Each number is 50 + 12 x the weight over its row's rms, rounded and kept within 0 to 99. Layers, rows and columns count from 0. The size before them is the row's rms in percent of the matrix's.

# layer 4 MLP down (transposed), 256x96, rms 0.0674, rows 83-87, columns 0-95
092:25 35 55 36 50 47 44 45 59 58 51 51 41 66 31 82 62 39 68 72 43 64 66 72 42 47 40 37 47 38 51 65 32 62 61 39 40 47 62 57 49 49 50 57 66 57 57 37 53 54 56 44 73 44 47 47 39 49 67 40 43 30 71 67 64 60 54 68 41 42 40 39 35 51 40 38 56 29 72 55 51 51 46 53 67 45 43 39 39 54 26 64 55 53 35 50
098:61 48 56 38 54 51 50 49 52 41 31 43 55 61 48 33 64 59 46 45 35 57 73 51 53 44 57 64 53 55 51 45 33 12 54 46 38 54 37 56 50 62 55 52 53 52 49 41 57 52 35 62 34 55 53 34 44 57 35 34 52 39 53 45 63 64 51 47 51 72 61 51 31 75 64 19 61 34 58 55 40 47 82 40 63 47 39 61 46 22 36 28 48 38 50 60
083:43 39 43 59 52 58 70 62 59 36 52 45 35 51 70 26 52 59 47 67 52 36 40 63 57 40 50 37 44 57 80 56 50 41 68 47 54 41 65 30 35 71 40 45 65 53 48 33 60 42 60 74 28 25 37 57 66 58 50 37 63 57 72 41 34 52 35 37 53 56 52 43 65 37 49 39 41 52 56 56 46 57 37 33 38 47 29 61 58 53 70 53 55 40 43 44
102:53 70 43 42 61 56 46 66 48 42 52 40 60 32 52 39 48 58 36 54 38 51 50 27 28 43 56 54 55 34 62 26 62 44 54 39 42 18 35 64 46 48 46 46 34 45 67 52 37 41 39 33 56 33 50 55 70 37 35 57 61 67 43 34 44 46 57 66 59 63 50 32 50 60 51 53 43 39 62 69 60 46 66 39 59 40 40 65 32 50 61 22 55 28 53 46
101:51 52 41 60 55 32 33 72 50 55 33 61 42 67 28 71 53 52 45 66 61 50 46 45 48 49 41 60 47 32 61 56 43 71 28 65 51 52 32 56 60 49 35 61 58 35 44 34 56 73 58 34 46 49 33 62 66 54 64 59 60 31 66 49 26 44 48 42 36 40 47 54 48 54 40 32 49 63 58 39 78 50 67 50 60 67 31 49 42 59 48 60 55 34 65 55
# layer 4 MLP gate, 256x96, rms 0.125, rows 84-88, columns 0-95
095:50 50 35 63 58 44 43 59 40 39 72 60 74 33 56 43 32 57 42 54 36 33 59 50 63 26 48 49 48 22 52 53 63 80 56 52 39 37 53 26 65 46 41 32 52 39 35 44 42 45 40 67 58 65 48 38 34 61 48 68 56 40 55 37 43 32 63 39 47 51 49 55 47 50 62 53 38 44 38 38 60 68 47 51 53 56 59 40 69 21 61 42 67 56 33 46
081:35 41 44 54 24 39 57 44 60 32 36 54 44 59 22 34 51 57 39 58 40 37 38 62 60 52 52 39 53 62 57 49 60 54 28 44 54 57 58 34 44 38 23 45 55 60 58 57 36 43 52 76 48 45 31 47 55 62 70 20 43 44 56 44 54 52 43 38 43 72 39 34 29 52 56 54 54 43 31 63 45 62 52 42 70 55 44 59 51 62 80 48 53 37 58 60
104:53 57 43 53 36 62 65 29 29 43 56 45 42 32 48 49 39 45 45 59 12 50 64 34 47 65 59 33 49 43 47 53 52 48 46 54 43 43 59 71 56 47 50 60 68 59 44 47 51 46 26 51 72 59 69 47 47 47 42 34 71 76 53 29 45 60 44 46 63 41 52 49 62 39 48 51 63 21 79 30 46 33 53 45 47 42 47 48 55 64 45 29 46 38 49 55
105:40 55 22 38 42 38 49 48 46 46 43 34 68 61 52 58 44 69 36 48 52 49 27 66 36 39 36 48 29 54 30 45 68 47 48 48 39 64 52 36 48 26 65 50 67 46 50 63 54 43 32 33 45 33 57 57 70 48 67 33 54 38 48 56 71 65 47 52 45 60 43 57 53 45 54 56 35 36 65 46 41 44 35 58 12 47 28 46 44 33 59 43 52 54 40 60
114:57 42 60 50 38 57 54 60 53 94 36 60 46 43 75 44 62 55 45 52 57 60 40 29 53 50 44 60 74 57 51 54 52 48 48 44 72 29 28 75 40 50 59 59 41 53 42 45 57 56 41 42 60 34 55 49 28 50 59 39 42 52 27 47 51 53 73 65 52 29 51 59 45 49 50 65 33 64 64 46 52 45 58 62 29 43 41 39 46 73 59 54 41 60 36 58
# layer 4 MLP up, 256x96, rms 0.12, rows 84-88, columns 0-95
101:37 59 33 48 53 57 57 53 57 90 72 65 39 59 55 48 42 55 62 67 50 39 48 52 48 35 67 47 52 40 55 43 57 57 46 33 71 55 68 52 65 33 31 43 48 59 44 53 40 65 43 50 61 51 42 56 39 60 65 70 48 51 64 57 57 37 57 55 65 34 36 44 20 42 59 56 39 34 59 39 55 31 62 49 46 18 53 34 67 37 50 56 61 51 37 51
079:38 64 58 43 35 49 22 35 56 50 42 69 54 48 51 39 53 51 29 63 57 56 47 67 58 49 37 56 42 55 51 39 60 62 31 54 21 53 51 57 37 63 48 47 49 66 76 52 35 57 51 56 65 65 46 26 37 45 55 45 50 31 50 49 58 54 48 38 22 70 33 45 30 59 53 36 44 31 35 57 40 71 54 43 68 44 51 42 39 50 43 46 38 67 47 74
103:58 65 33 62 32 41 47 36 45 37 47 43 49 31 22 68 29 56 69 65 46 58 48 59 29 55 48 23 32 56 41 40 61 26 57 52 43 65 46 37 63 64 17 44 57 47 54 41 42 32 44 53 48 53 44 54 59 67 57 45 54 53 58 62 38 57 41 37 59 49 47 73 51 57 46 42 61 43 38 61 45 63 37 56 54 51 55 54 62 59 57 79 66 41 53 67
099:34 41 51 58 67 34 63 43 52 57 40 43 46 48 67 50 47 47 48 39 51 26 28 70 56 43 50 47 59 63 41 43 45 45 40 31 31 52 52 12 37 55 59 59 53 59 46 54 55 55 54 81 52 35 60 46 38 56 55 43 66 68 40 71 88 62 43 44 51 55 55 58 40 50 57 55 50 43 45 48 32 75 54 40 29 47 59 64 41 60 57 42 45 61 50 61
109:23 62 46 56 36 59 54 26 50 53 43 35 55 62 70 41 60 45 44 53 62 47 40 42 40 67 61 39 30 52 65 34 36 50 47 56 38 70 50 45 39 36 59 50 58 58 44 38 44 44 32 70 46 52 66 75 69 30 41 56 53 76 51 63 78 43 58 37 29 58 57 42 60 41 59 53 67 38 29 43 38 44 45 38 33 54 51 44 33 55 53 50 35 46 55 53